{"n_layer": 25, "d_model": 320, "n_head": 5, "n_kv_head": 5, "head_dim": 64, "d_mlp": 832, "vocab_size": 16384, "activation": "swiglu", "norm": "rmsnorm", "norm_place": "pre", "norm_eps": 1e-05, "positions": "rope", "rope_base": 10000.0, "rope_fraction": 1.0, "qk_norm": false, "attn_scale": 0.125, "bias": "none", "tie_embeddings": false, "parallel_block": false, "init": "normal", "init_std_qkv": 0.0241, "init_std_o": 0.0, "init_std_up": 0.0241, "init_std_down": 0.0, "optimizer": "muon_variant", "lr": 0.00669, "beta1": 0.9, "weight_decay": 0.052, "lr_head": 0.00593, "grad_clip": 1.0, "warmup_steps": 200, "schedule": "wsd", "decay_fraction": 0.866, "decay_shape": "linear", "final_lr_fraction": 0.05, "batch_tokens": [32768, 65536, 98304], "seq_len": 512, "doc_mask": true, "z_loss": 0.0001, "train_tokens": 367300000, "steps": 6089, "dataset": "wikipedia_en"}
Each number is 128 + 24 x the weight over the matrix's rms, rounded and kept within 0 to 255. Layers, rows and columns count from 0.

# layer 9 MLP down, 320x832, rms 0.0417, rows 100-204, columns 768-831
[[130 119 134 173  94 155 145 159 132 115 172 137 127 162  96  99 123 133 132  85 138 109 144 151 183 125 131  99 145 127 120  94 150 131 102 118  69 146 130  55 145 151 169 104 153 122 142 140 167 111 111  94 128 133 162 126 110 111 122 126 170 114 138 110]
 [157 101 115 109 138 118 123 159 121 130 124 158  89 135 126 133 106 118 138 134 174 137 139 114  73 129 153 117 134 162 112 125 125 111 102 166 132 125 103  72 126 173 148 117 123 136 142 173 131 144  88 137 128  98 128  98  96  87  98 145 127 134 149  94]
 [117 162 127 118 127 146 138 110 113 139 135 104 161 149  96 136 106  84 121 126 135  93 105 112 121 103 139 145 133 135 145  58 137  63 109 134 131 132 122 107 165 111 124 157  84 126 104 136 126 108 158 117 103 135 167  92 111 150 115 151 134 121 129 126]
 [118 107 138 121 145 128 132 119 103 148 113 148 118 155 104 116 126 124 136 131 116 143 132 176 122  88 115  95 150  94 142 128 155 129 127 106 104 143 144 117 131 107 139 114  96 148 143 131  87 152 169 160 164 129 127  85 131  85 138  90 137 133 189  76]
 [ 91 108 175  65 130 162 136 140 148  89 207 127 148 154 111 115 158  88 141 113 114  74 135 120 138 146 133 130 141 123 145  67 127  92 147 128 100  87 135 105 124 123 103 148 119 166 109 103 136 106 111 132 145 146 142 130 127 118 142  75 134 157 120 108]
 [108 135 126 109 155 109 141 121 125 113 164 110 127 155 111 171 151 103 143 113  80 179 183 124 141 110  99 106 182 184 132 144  86 146 150 127  94 144 100 137 131  99  99 128 128 137  97 153 161 118 145 127  96 134 106 125  98 121 134 123 144  91 156 122]
 [179 138 112  97 119 163 144 109 111 116 107 169 110 156 188 135 123 147 121  95  87 129 126  91 134 107 113  81 138 132 129 143 149 142 128 145 132 135 152 126 104 104 101 111 151 161 164 115 132 165 126 141 136 126 170 115 147 119  85 159 137  98  77 125]
 [ 89 127 125 161 142 132 125 121 151 134 140 106 174  88 142 150 177 129 108 100 118 157  84 152 117 151  76  90 149 159 115 113 177 148 138 111 154 131 104 117  75 135 128 171 121  92 143 164 120 107 143  99 146 147 116 132 132 132 119 159 125 108 131  92]
 [145 145 155 137 120 139 101 115 139 120 103 155 139 113 153 115 119 146 180 164 149 147 184 126 145 108 144 122 143 135 134 134 105 105 128 102 131 141 123 161 114 124 135 129 156  92 110 132 121 125 101 152 105 171 133 146 107 126 154 129 141 134 158 126]
 [104 152 156 109 133 119 161 170 113 114 115 164 104  99 116 115 167 157 122 135  98 111 146 147 163 111 154 108 111  94 117 121 104 101 143 135 129 131  95 110 126  92 124 151 160 181 133  94 109 139 108 129 102 125 103 119 126 101 114 124 113 133 139 144]
 [133 180  98 142 107 114  98 138  98 108 129 144 136 101 117 155 128 133 116 121 135 122 118 139 145 135 157 140 106 145 156 119 150 173 127 152 128 119 129 170 175 155 111 115  81 158 100 145 103 175 113 172 171  75  93 146 101 102 131 180 134 117 125  66]
 [146  98 127 105 162 159 127 137 162 126 139 130 137 149 125 116 150 152 127 133 127 161 151 128 128 129 127 133  98 128 115 143 120 146  71 171 128 153 146 149 117 105 142 111 133 103 110 146 140  86  90 126 109 113 123 152 118 125  82  77 161 110 138 113]
 [132  97 130 154 122  92 143 135 147 166 147 109 169 115  86 119 157  96 128  84 143 126 128 147 137 126  93 124 111 124  90 109 160 146 112 129  98 168 138 104 121 161 115 122 147  97  90 111  71 119  91 123 133 133 152  93 136 119 125 104 133 140 172 146]
 [140 175 158 134 132 163 130 170 120 149 122 116 130 116 129 158 115 154 165 124 124 143 172 135 131 133 127 122 151 151 123  94 101 128 147 124  93 135 103 127 131 110 115 125 168 103 109 127 120 112 102 101 121 105 137  83 146 122 111 136 101 117 140 117]
 [129 127 150 122 136 143 170 134 131 125 136 126 118 166 139 139 107 117 133 149 113 112 112  99 144 134 101 129 116 112 117 141 130 119 138 131  99 122 158 139 128  99 103 115 104 135 104 114 163 103 155 117 141 142 143 109 147 132 140 100 108 139 101 141]
 [137 134 148 110  97 132 135 116 111 133 132 114 153  98 133 137 157  96 154 141  88 109 169 155 101  81 157  98 139 127 145 102 138 146 110 179 145 139 123 123 151 121 128 131 124 153 113 106 140 152 150 151 130 132 120  90 156 144 126 104 138 167  81 128]
 [150 136  93 111 124 114 113 137 152 121 107 116 176 153 120 122 102  79 106  99 111 103 111 105 131 101 135 139 131 159  93 152 132  68 130 139 112 143 153 123 139 147 138 144 131  81 151 157 129 128  82 152 149 141 158 124 136 160 147 129 150 144 153 129]
 [116 143 135 156 139 141 151 147 143 142 124 108 122  85 117  99 104 116 124 150 147 126 142 141 105 139 116 106 169 119 115 125 102 133 114  88 133 117 116 181 118 125 143 149 122 103 126 141 137  94 125 114  97  81 114 105 140 110 106 140 151 145  97 111]
 [126 122 154 111  93 121 157 105 105 114 111  62 161 138 108 131 119 117  93 115 126 120 119 138 128 164 180 129 113  92 139  85  85 123 137 124  93 156 129 149 137 123  87 134 140 145 117 122  92 129 137 104 139 165 116 117 107 126 153 151 114 100 153 158]
 [ 91 111 140 133 129 142 150 131 111 172 145 129 143 142  72 128 187 182 149 134 119 166 129 115 135 118 122 140 126 105  94 104 131 112 121  97 114 118 117 122 161  89 138 120 122 108 117  98  99  84 144 151 122 141 114 136 126 102 126 124 147 164 183 173]
 [123  80 137 138 130 144 142 117  84 151 100 132 130 152 158 118 124 108 115 106 132 138 160 125 184 135 135 139 132 124 122 110 155 101 141 153 101 137 150  76  82 122 102  98 181 119 122 138 140 122 110 129 149 137 104 178 109 133 117  98  95 142  94 165]
 [139 137 111 154 127 114 129 107 157 114 152 121 110 115 178 123 115 173 111 111  87 124 110  97 132  97 172 111 128 114  58 108 155 129 123 158 141 126 132 120 131 175 167 129 119 135 133 133 117 152 118 151 116 109 120 132 123 137 128  93 115 158  93 118]
 [121  87 133 138  77 112 148 177 111 129 132 133 155 133 104 135 128 132 130 130  80 109 150 167 181 154 193 147  87 133 111 138 141 107 126 145 113 122 113 152 148 137  98 139 180 105  85 128 127 116 127 118  88  92 122 165 144 156 124  99 121 111 160 136]
 [ 81 115 155 124  61 134 131 122 159 115 145 122 155 132 141 141  93 114 152 120 128 127 161 139 143 106 122 122 142 115 158 158 126 120 118 148 110  93 142  64 148  83 144  67 103 136 123 125 104  86 124 150 158 199 117 133  79 114 144 165 155 117 142 178]
 [127 151 157 112 139 115 110 144 119 141 161 114 128 147 117 125  95 144 151  95  84  92 106  84  91  98 134 129 141 122 132 130  85  85 106 143  97 117  92 114 161 125 119 132 142 157 163 100 101 137  80 118 117 175  96 114 142 151 122 157  88 127 127  81]
 [147 106 110 152 122  91 142 133 149 132 141 173 117  77 162 114 145 106 141 107  90 166 145 140 130 105 134 145  75 119 114 107 129 101 153 131 129 140 139 128 166 147 102 102 116 134 105 118 141 133 119 112 134 138 101 146  98 101 114 173 130 147 140  80]
 [ 83 124 150 135 135 129 125  90 155 166 110 151 134 137 145 153 136 133 119 157 116 131 141 151 130  91 116 154 141 188 152 148 130 146 138 177 141 146 101 107 130  97 131 145 140 122 159 133 170 133 125 171 105 146 137 174 138  94  89 153 142 145 116  87]
 [146 109 169 130  93 165 162 118 111 140 129  95  96 109 128  92 132  93 126 180 143 123 139 154 128 125 135 111 139 137 149 173 110  94 152 138  87 171 107 161 142 113 139 100 133 127 123 117 138 112 135 149 117 175 165  63 123 110 129 103 136 109 109 166]
 [180 142  94 118 124 109 119 146 136 136 151 201  94 139 125 143  99 139 112 103  93 109 143 127 136 146 132 104 100 119 164 110 115  81  80 110 129 144 131 108 155 114 145  96  93 126 135 157 144 133  98 117  94 110 140 110 130 145 141 160 126 156  82 115]
 [146 122 168 154 126 119  99 122 121 139 114  97 131 140 108 147 124 151 125 141 141 152 159 132 137 148 123 168 137 131 101 172 147 178 148 106 103 162  90 180 110 135 141 119 110 133 113 144 120 138 125  58 179 123  90 116 197 116 137 159 142 101 143 150]
 [ 95 120 110 100 139 131 100 142 133 132 132 106 167 135 119 122 118 168 138 155 125 136  95  99 101 130 158 105 153 128 169 107 131  97  93 147 110 140 134  91 130  91  96 110 155 123 125 106 130 126  79 124 132 107 100 129 130 107  91 104 121 100 131 126]
 [161 132 146  99 108 132 118 100 131 128 116 156  89 136 118 132 144 137 134 185 116 133 125 107 112 101 157 148 129 108 119 102 134 139 158 153 136 142 109 101 125 159 152 112 102 126 112 106 171 112 131  79 118 103 143 128 105 120 155 106 117 153 104 103]
 [135 116 108 117  97  85 113 107 110 121 141 116 132 131 152 152 110 135 121  85 110 150 109 111 116 174 144 152 129 167 150 115 105 134 126  85 133 148  88 100 158  81 107 176  85  88 133 110 127 141  85  78 114 127 180  80 127  89 113 135 128 165 103 107]
 [149 135 110 133 134 123 141 164 140  99 101 126 133 140 148  68 145  96 172 110 138 103 107 132 132 142 127 158 168 136 135 107 130 154 108 129 120 129 110 152 131 136 124 171 139 110 165 164 141 146 120  78 129 107 117 124 122 124 123 122 148 134  86 147]
 [130 158 142 109 131 143  81 127  79 100 102  81 119  83 149 134 101 114 131 174 113 128 131 108 153 146 143 124 164 140  98 175  74 126  97 161 106 144 114 138 144 161 164 142  87 157 116 121 121 157 117 144 122 132 114 125 112 114 173 155 105 129 125 101]
 [ 98 163 108 146 111 114 128 141 180 139 108 123 125 130 158 120 111  90 103 105 114 138 127 129 106 114 153 153 146 140 136 134 123  96 162 133 104 124 115 136 131  94 162 119 146 111 103 151  79 138 114 139 153 119 141 140 127 138 114 120 135 107 124 163]
 [130  93  72 123 149 170 140 143 146 162 148 105 132 178 133  93 107 157 100 121 113 159 126 156 164 124 142 128 133 104 155  97  98 118 122 133 101 130 140 158 107 147 157 150 137 127 156  90 135 143 142 118 115 154 111 134 135 113 134 122 134  95 166 130]
 [120  91 139  95 140 100 105 135 152 146 128 126 132 130 127 133 109 116  98 113 145 126 147 113 146 125 143 103 108 189 124 118 129 107 132 114 114 146  89 104 147 127 191 142 130  94  70 154 182 154 132 128 122  95 144 103 139 109 112 137 147 114 166 121]
 [112 136 148 144 142 122 156 162 131 100 141  94 151 148  67 172 164 104 106 160 119 166 171 135  57 165 108 149 125 119 112 140 136 139 115 140 127 115 153 118 158  99  98 119 120  99 109 139 114  69 137 113 149 136 127 111 133  98 132 162 124 131 111 140]
 [101 104 145 104 126 118 157 168 155 130 126 141 137 104 146 113 102 115 173 105 146 138 135 116 108 119 137 120 107 103 105 126 127 164 141 132 118 120 114 141 161 130  77 112 107 162 119 136 115 127 101 145 120 118 146 128 128  87 138 156 128  86 110 154]
 [152 130 168 141 101 116 119 128  99 137 110 122 174 120 134 110 143 148 141 101 138 145 106 183 132 140 117 108  87 146 128  96 118 131 148 116 133 122 124  85 118 143 102  93  98 100 104 152 130 156 137 133 160 163 124 145 176 126 157 147 154 137 137 145]
 [ 89 117 125 153 178 151 145 134 150 143 129 141 115 150 155 141 113 135 140 125 138 113 143 172 144 126 113 102 174 165 127 167 130  98 106 117  95 158 125 137 116 123 128  99 138 119 119 113 106 129 131 122 146 118  91 115 143 162  72  88 128 148  95 118]
 [151 101 163 154 110 128 125 110 152 163 147 101 120 165  97 116 144 120 117 144 146 151 148 144 130  97  92  94  90 135 139 105 154 126 112 123 149 147 123 138 146 140 121 166 112 147 119 177 138 110 127 122 119 130 120 162  65 148 131 146 123 142 155 139]
 [144 126 150 110 128 133 121 145 140 147 102  93 113 133 133 128 117 129  57 140 184 151 113 122 169 182 162 100 147 128 118 119 145 171 112 122 153 150 151 137  70 138 162 145 127 110 110  84 137 169 129  99 135 129 110 137 121 121 150 118 141 122 136 108]
 [ 90 141 135 134 124 106 102 142 153 136 134 143  67 135 129  79 105 141 145  95 146  69 152 158 157 123  70 137  84 114 151 104 151 132 192 118 137 118 135 151 132 134 137  97 141 118 117 142 101 122 164 136 133  98 116 110 101 137 157 160 115 114 120 155]
 [151  94 155 173 147 141 145 119 114 161  96 117 120 138 110 120 102 107 145 121 103 129 111 141 119 119 124 162 130 152 132 130 157 151 119 145 122 178 144 137 171 144 121 125 132 123 104 122 155  94 162 146 136 116 100 108  90 110 168 124  84 152 124 168]
 [149 122  97 142 153 115 134 145 184 163 123 124  81  94 114 138 124 114 197 154 127 152 150 143 144 100 137 111 158 142 154 154 128 135 139 131 168 102 144 148 132 132 132 153 107 121 108 166 142 155 110 146  90 158 132 144 130  85 103 163  88 122 150  94]
 [113 121 120 136 139 166 110 100 139 122 126  96 121 137 128 142 110 152 112 125 187  93 155 131 120 135 141 127 139 121 135 142 137 123 152 125 143 123 116 144 104 118 146 150  95  94 104  96  96 146 167 104 107 116 179 108 100 112 136 123 144 115  95 138]
 [160 139 144 108 138 176 154 121 127 137 113 115 122 138 170 123 135 129 111 108 135 133 138 182  92 142 119 132 140 126 110 139 102  97 111 125  69 130 146 115 151  92 115 140 118 123 156 124 106 111  89 105 116 109 146 151 151 118 123 155 142 182 112 150]
 [108 113 183 101 103 133 114 117  88 151 133 122 127 104 155 125 144 140 106 130 132 186 114 114 118 147 133  86  92 145 111 151 152 131 132 150 126 140 124 114 151 134 142 124 125 127 112 102 187 139 134 131 129 113 124 165 165 127 127 146 153 133 138 127]
 [126 111 105 147  99  45  93 104 121 104 145 127 139  77 117 135 114 134 102 173 137 111 122 141 109 154 154 102 177 127  85 111 172 133 123 105 175  92 134 146 126 183 151 118 123 172 120 133 138 105 159 120 137 164 135  96 184 182  98 138 130 149 163  96]
 [120 130 158 125 141 105 133 121  95 121 101  71 144 160 135 122 106  96 130 117 131 128 141 128 149 124 115 155 155 139 169 107 117  99 111 115 143 142 124  97 177 131 140 136  99 178 157 106 107 113 122 127 155 141  92  81 145 166 106 121  93 114 134 145]
 [103 131 115 145 122 128 105 100  98 109 185 101 140 185  86 128 117 114  75  92  90  94 143  96 180 141 130 123 128 112 119 125 129 138 148 121 105 127 135 109 126 146 168 146  67 144 111 128 104  99 139 181 118  53  88 127 133 152 123 159 136 105 139 119]
 [109 184 116 136 133  98 136 120 104 140  92 148  66 121 125 134 136 117 125 111 158 106 112 118 149 122 129 142 151 125 115 146 124 128 136 134  90 122 127 158 120 123 118 108 141 145 143 100 136 109 109 126 117 128 100 157 101 113 124 102 146 121 113 165]
 [142  83 148 125 124  98 152  96 124 108 141  82 100 138 136 137 149 157 143 109 137 104 127 119 142 126 126 157 132 112 121 107 127 195 133 119 131 149 107 124 133  98 120 143 168 112 143 126  85 125 140  87  98 132  90 136 116 191 100 106 109 144 139 134]
 [117 126 157 111 105 145 159  89 132 124  97 135 117 130 111 140  99 159 123 144 158 141  90 121 136 114 154 128 141 142 120 169 141 100 132 132 148 131 136 126 100 157 110 112 134  79 115  92 137 133 167 129  65 135 146 118 151 163 126  82  47 138 108  61]
 [ 95 100 103 144 119 108 130 114 118 145 128 157 140 132 139 195 118 168 130 206 172 132 184 136 140 108  90 123 143 127 145 104  92 108 124 124 133 164 118 156 144 112 118 133  99 118 157  96 170 109 101 149  87 124 130 106  97 111 111 158 146 135 140 138]
 [157 103 124 147 117 140 116  89 126  88 180 161 123 117 115 135 123 114  78 116  77 162 115 191 129 153  99 130 112 116 122  99 136 134 111  81  99 181 128 130 132 111 123 116 166 121 129 166 140 135 129 121 128 144 123 108 120 131 119 130 103 143 127 152]
 [123 130  94 111  92 110 128 117 105 141 154 123  99 136 132 108 123  98 146 111 139 176 138 139 120  83 113 150 116  87 147  90 121 124 122 168  81 111  95 157 159 140  92 126 135 142 137 140  98 137 135 115 138 108 147 139 123 138 156 117 110 105  88 124]
 [162 118 120 132 120 166 125 137 109 164 135 157 132 115 135 129 110  96 140  95 129 109  90 141 151 100 165 135 180 120 142 143 176 115 110  97 133  96 116 104 137 101 140 116 131 163 183 139 149 136  92 139 147 147 130 131 106 101 107 130 128  96 167 169]
 [ 94 127 155 164 126 132 132  95 133 114 130 150  89 133 141 140 138  87  80 119 143 183 110 127 124 126 115 115  87 177 170 114 138 138 117 142 160 142 122 122 179 114 154 117 123 115 142 151 109 101 118 113 158 116 109 105 101 110 153 144  94 106 129 106]
 [138  90 138 165 140 150 171  95  87 104 155 149 126 116 153 127 148 134  85  88 134 113 101  93 110 100 126 112 147 113 135 103 153 113 132 161 148 183  94  90  68 127 126 145 146  93 133 125 118 175 146 167 122 102  75 109 113 144 156  89 141 131 139 170]
 [121 134 132 121  84 105 133 139 128 158 143 148 146 123 152 110  98 107 104 152 138 113 125 133 129 168 115 140 117  96 145 145  98 136 111 124 120 117 121 128 125 131 136 145 132 133  93 189 161 155 129 118 110 127 134 146 116 173 134 158 111 113  86 152]
 [126  97 146  90 123 115 165 121 138 163 114 127 138 167 123 137 105  86 109  96 116 134 142 120 121 163  88 169 136 134 188 142 138 116  94 144 108 160 131 135 182  86  75 102  77 108 121 129 142 121 126 118 126 165 150 133  68 150 127 183 128 103  99 102]
 [112 118 131 154 150  72 143 138 147 124 131 107 147 129 152 121 149 108 141 165 103 131 105 117 140 169 149 117 152 145 155 133 168 127 123 159 143 145 157 173 161 135  87  73 128 126 146 134 136  84 167 115 140 121 160 135 105 127 139 115 157 165 114  76]
 [168 137 139 140 118 135 133 127  76 134 158 159 179 137 123 147 143 125  98 100 158 100 136 141 148 100  95  93  65 156 117 126 113 131 162  91 101 150 107 155 115 135 145  99 133 136 104 125 138 123 162  99 153 133 119 149 158 107 143 120  65  95 127  86]
 [144 110 123 140 127 154 109 154 104 158 111 103 119 123 114 153 143 153 125 131  93 131 120 130 101 115 146 175 114 141 120 160 145  87 117 157 129 145 131 142 101 108 109 123 116 145 106 139 125 135 143 128 176 149 136 149 131 129 127 108 126 145 123 185]
 [172 121  65 126 126 128 104 127 141 154 126 129 112  84 136 186 163 118 122 134  97 123 106 190 134 125 194 106 130 107 159 126 155 204 130 143 119 138 125 104 145 129 111 119 142 156 148 148 153  99 114 155 121 125 135 187 102  98 115 127 118 160  99 107]
 [115 104 141 121  99 153 130 149 118 146 151 118 155 125 145 166 142 153 145 164  86 137 126 151 133 115 156 106 141 116 160 116 111 118 101  85 157 112 102 154 135 109 107 150 129 132 149 159 150  92 181 139 136  85  94 153 152 129 165 148 102 106 164 125]
 [130 105 142 130 122 113 124 122 108 135 129  82 106 145 111 182 151 139 114 133 121 123 127 118 115 102  80 110 159 126 124 162 131  76 137 117 127 114 152 144 138 126 175 114 112 137  96 176 134 144 141 120  69 159 126 135 111 149 122 129 131 124 105 157]
 [163 127 115 128 130 103 141 135 136 107  94 110 130  92 131 113 138 121  94 120 169 100  88 121 125 116 128 118 143 186 131 118 144 185 118 143 161 109 127 142 115 121 121 115 112 134 155 104 159 117 107 193 141  86  85 152 178 152 147 143  90 126 136 153]
 [147 138 143 140 126 131 121 151 138 148 123 171 147  96 120 106  94 104 175 115 149 130 136 123 104 106 166 122 155 161 125 133 157 133 121 111  83 119 132 111 154 130  96 141 119 129 102 119 129 188  94 115 128 140 135 110  98 148 101  90 169 149 132 138]
 [131 154 146 149 151 109  95 170 141 125 137 129 117 129  95 111  89 110 114 138 117 131 139 142 143 105 133  84 109 153 124 126 134 151 130 129 155 138 173 143 153 154 121 132 135 114 161 139 143 158 122 109 122 133 105 129 163 120 153 110 107 187  94 117]
 [128 147 149 154  92  88 148 115 143 165 129  96 109 126 152  98 116 155 132 132 111  94 160 111 126  92 123 171 155 128 157 104 151 133 129 132 110 101 121 112 108  95 113  96 102  93 161  97 121  94 137 119 149 109 154 149 118 135 165 144 112 101 176 130]
 [144  97 122 102  86 108 114 110 139 136 132 121 118 120 125 102 129  91 119 108 101 150 178 112 139 124 132 131 148  79 189 107 105 127  80 145 129 104 147 136 123 142 145 110 128 150 227 154 126 153 125 161 142  81 116 151 155 171  84 114  80 109 112 119]
 [113 113 122 144 140 122 189 116 133 106 124 128 150 143 175 103 122 102  94 118 103 147 135 106 187 151 146  94 113 136 101 133  70 141 119 108  85 174 153 157 153  99 128 133 145 200 138  91 105 124 105 138 111 155 138 134 161 140 129 142 118 121 120 135]
 [ 87 131 150 160 134 102 153 100 161 157 139 107 137 118 138 139 121  63 153 132 124 138  97 130 144 147 107 128 108 120 178 179 139 124 119 136 135 134 132 124 126 150 116 141 103 106 151 166 118 114 170 147 132 171 122 113  89 134 153 144 121  89 155 122]
 [105 137 140 117  90 118 121 139 108 124 156 122  87 140 102 140 116 126 131 137 135 159 125 104 107 143  72 115 163 105 112 154 149 169 163 138 150 108 101 148 150 122 132 166 145 166 124 113 131 117 115 121 124  95 127 105 142 101 127  93 126 176 117  95]
 [162 118 126 173 105 129 110 136 132 100 147 118 131 138 108 125  96 120 131 127 126 148 130 144 144 148 120 127 124 122  93  70  73 125 116 123 107 120 109 131 139 134 101 114  95 109 129 122 107  88 151 139 108 106 167  93  91 113 120  99  77 151 145 119]
 [113 115 116 162 103 112  97 104 109 135 108 177 132 150 126 112  83 104 111 135 102 147 131 126 160 145 107 140 178 147 126 128 106 111 141 127 168 136 147 139 115 134 147 100 135 109 150 109 127  99  99 131 113  97  78 156 148 167  98 141 100 156 115 122]
 [137 132 120 180 149 177 116  84 133 110 122 136 148 125 147 171 127 125 144 137 117 143 159 146  81 127 127 139 117 143 106 138 161 120 146 107 175 129 122 134 142  88 151  94 111 140 167 115 119 141 153 157 138 136 164 108 109 163 129 126 149 155 136 126]
 [155  90 147 101 120 105 128 118 153 135 191 138 173 137 164 130 162 106 137 124 142 117 115 115 165 132 123 117 108 110 118 135 140  64 162 116 141 128 185 139 163 114 172 169 105 162 130 118 134 121 136 131 103 116 124 153 122 106 140 147 191 144 140 144]
 [128 113  64 118 129 127  63  97 162 102 142 168  87  92 124 131 132 140 115 154 125 100 144 158 140 118 126 114 123 144 148 145 128  96 132 160 115 128 149 122 159 120 121 101  91 131 107 113 115 114 163 110 155 120 109 135 110 101 140 153 125 108 149  68]
 [156 154 103 110 127 127  92 124 138 134 137 108 140 137  82 130 112  94 143 118 108 110 121 115 105  89 131 110 149 120 122 144 120 136 132 131 135 143 146 119 155 121 141 153 121 148 237 186 171 103 130 130 140  91 131 142 149 159 142 108 152 123 131 130]
 [124  89 137 145 137 164 150 160 117 101 134 123 165 166 108 157  95 130 100  89 126 131  74 143 148 131 105 103 127 115 118  89 118 135 170 164 137 124  82 143 108 108 113 135 166 130 162 113 139 111 145 148 111  66 132 122 118 147 112 101 119 115 109 154]
 [103  73 162 145 143 115 114 127 125 120 126 112 128  87 116 116 131 132 131 105 123 127 157 173 121 135 137 112 103 153 114 100 135 128 167 112 132 158 109 144 157 142 147 132 127 151 116 114 101 110  94 124 150 146 112 125 111 140 105 130 130 113 102 130]
 [130  82 175 121 144 161 111 148 140 117  80 131 114 170 146 152 124  81 124  96 157 148 158 164 129  84 124 155  98 136 152 146 142 149 173 130 160 108 110 146 150  96 121 121  98 160 144 120 120 110 158 130 118 110 131 156 183 137  92 111 108 141 113 119]
 [104 137 120 148 137 159 110  85 135 154 123 117  77 117 145 125  92 103 129 100 131 126 142 157 147 133 109 110  87 115 131 120 114 120 106 123  82 117  94 141 169 140 123 132 122 111 110 160 160 108 163  88 118 142 137 116 124 102 171 100 147 160  97 144]
 [141 147 164 143 108 118 123 129 123 126 140 124 130 128  84 118 128  91 111 121 125 153 119 132 130 160 125 131 181 106 173 136  83 150 145 141 141 130 140 134 120 160 110 135 108 139 153 140 134 128 144 107 145 159 115 142 120 113 123 111 132 110 137  95]
 [158 100 112 101 111 107 165  97 130 168 135 144  98 165 110 151 129 101 114 142  87 123 100 149 114 119 126 116 104 110 144  83 125 136  71 138  82 128 161  96 148  99 108 104 111  79 114 135 170  96 134 161 124 101 128  77  93 121 119 115 110  99 114 113]
 [109 138  99 154 140 151 120  96 143 103 102 129  88 119 114 102 111 105 133 114 165 143 149 112  59 123 116 110 100 103 122  95 148 130 144 131 145  85 174 120 123 149 135 116 108 127 144 125 131 141 122 139 117  95 104 139 113 125 105 125 129 127 114 143]
 [148 168 122 146 130 121 105 144 120 142 116 136 133 128 132 125 115 181 116  92 124 134 117 155 110 112 146  89  85  84 134 158 146 123 151 159 118 130 103 138 133 138 136 127  63 106 178  96 139 134 144 130 105 162 114 138 111 106 115 117  88 126 130 135]
 [114 127 153 128 154 124  68 110 124 119 119 145 122 129 131 150 145 133  87 130 133 129 151 129 155 124 144  94 126 144 121 117 136 145 111  98 144 108 154 130 131 127 147 141  96 166 115  85 130 113  99 133 115 108 134 171 105 133 147  75 101 118 190 141]
 [148 124 107 122  84 149 159 165 116  76 106 143 143 117 141 168 148 177 167 161 133 143 139 110 162 129 136 160 119 120 109 131 112 131 122 149 159 134 109 119 125 133 128 137 130 198 120 145 102 140 174  89 102 174 148  81 159 127 143 130 113 143  90 125]
 [137 126 140  92 126 139  92 138 107 116 108 135 119  80 110  92 114 174 163 119 109 137 162 111 128 135 138  91 145  79 129 116 127 167 157 137 172 141 154 134 133 112 126 101 116 101 108  96  69 131 114 149 118 111 159 134 106 123 143 109 117 154  69  87]
 [110 122 114  77 146  98 116 135 109 148 100 165 126 104 105 111 110 143 184 163 117  73 172 107 109  65  73 153 145 146 105 188  95 142 132 159 160 154 144  59 137 142 186 115 136 100 122 235 144 112 124 134 106 156 139 156 128  81 147 157 104 141 127 146]
 [158 170 139 133 149 131 122 148 132 136  90  83 139 114 125 130 114 151  92 132 110 149 161 141 121 144 111 125 121 119 160 136 117 106 120 119 129 100 138  86 143 122  91 136 144 153 129 157 132 158 159 140 157 118 117 157 141 147 138 155 143  81 110 120]
 [167 156 151 115 146 161 121 126 155 115 133 105  81 137  79 115 100 141 131 162 160 118 132  97 126 155 112  87 123 117 110  71 119  98  75 146 144 149 128 125 125 131 159 143 169 137 146 122 143 129 155  95 116 110 108 132 125 167 135 139  92  86 118 136]
 [113 147  92 147 156 105 151 152 145 177 133  86 126 132 122 114 130 110 128 135 175 109 109 130  97 108 142 131  77 107 112 151 104 134 185 161 180  61 128 169 143 137 160 111 108 131 151 134 118 104 108  90 133  88 119 154 142 118 113 124 120  79  84 121]
 [102 120 138 131 113 160 117 124 108 133  97 110  96 150 132 151 103 172 117 127 177  78  74 147  99 199 114 114 112 103 152 133 136  93 118 128 126 131  97 137 105 144 168 122 125 159 152 112 112 140 119 114 154 143 131 126 154 112 101 103 167 148 130 148]
 [ 50  86 117 149 109 101 172 102 132 135 126 137 164 174  79 136 105 109 143 153 129 145  93 123 145 110  99 159  96 130 131 139 133 139 137 134 130 127 129 121 141 138  55 106 143 138 141 133 132 164 120 138 148 144  97 138 166 116 138  97 128 119 139 110]
 [ 90  99 160  80  88 128 122 167 119 123  93 144 145 142 126 107 109 143 188 140 125 111 170 140 105 137 106  70 125 115 166 162 137  82 148  87 134 142 221 131 125 108 109 107 138 110 120  90 154 151 120 144 104 122 131 128 179 165 131 109 129 151 144 150]
 [115 122 146 131  97 148 127 123 109 134 151 126 117 123 148 128 128 103 116 113 139 115 162 161 130 101 110 138 142 150 142 120 145 132 146 108 129 153 164 122  60  78 166 116 116 167 112 100 165 149 140 136 133  88 116 110  61 157  82 128 128 158 109 136]
 [129 109 120 141 165  94 115 145  63 162 117 123 160 114 131 130 150 124 165 132 157 119 109 145 157  57 136  86 109 101 122 109 111 104 117  71 139 120 145 127 115 166 145  84 120 106 111 171 130 125 186  95  72 137 127 118 131 152 124  91 113 104 134 163]
 [140 151 100 165 129 127 125 148 145 133 126 135 132 123 114 131  90 150 101  94  91 161 153 137 121 155 105 121 134 110  96 140 121 173 105 140 128 167 154 151 141 139 104  76 132 115 198  91 104 148 158  99 103 120 122 117 160 100 133 105 123 143 128 133]]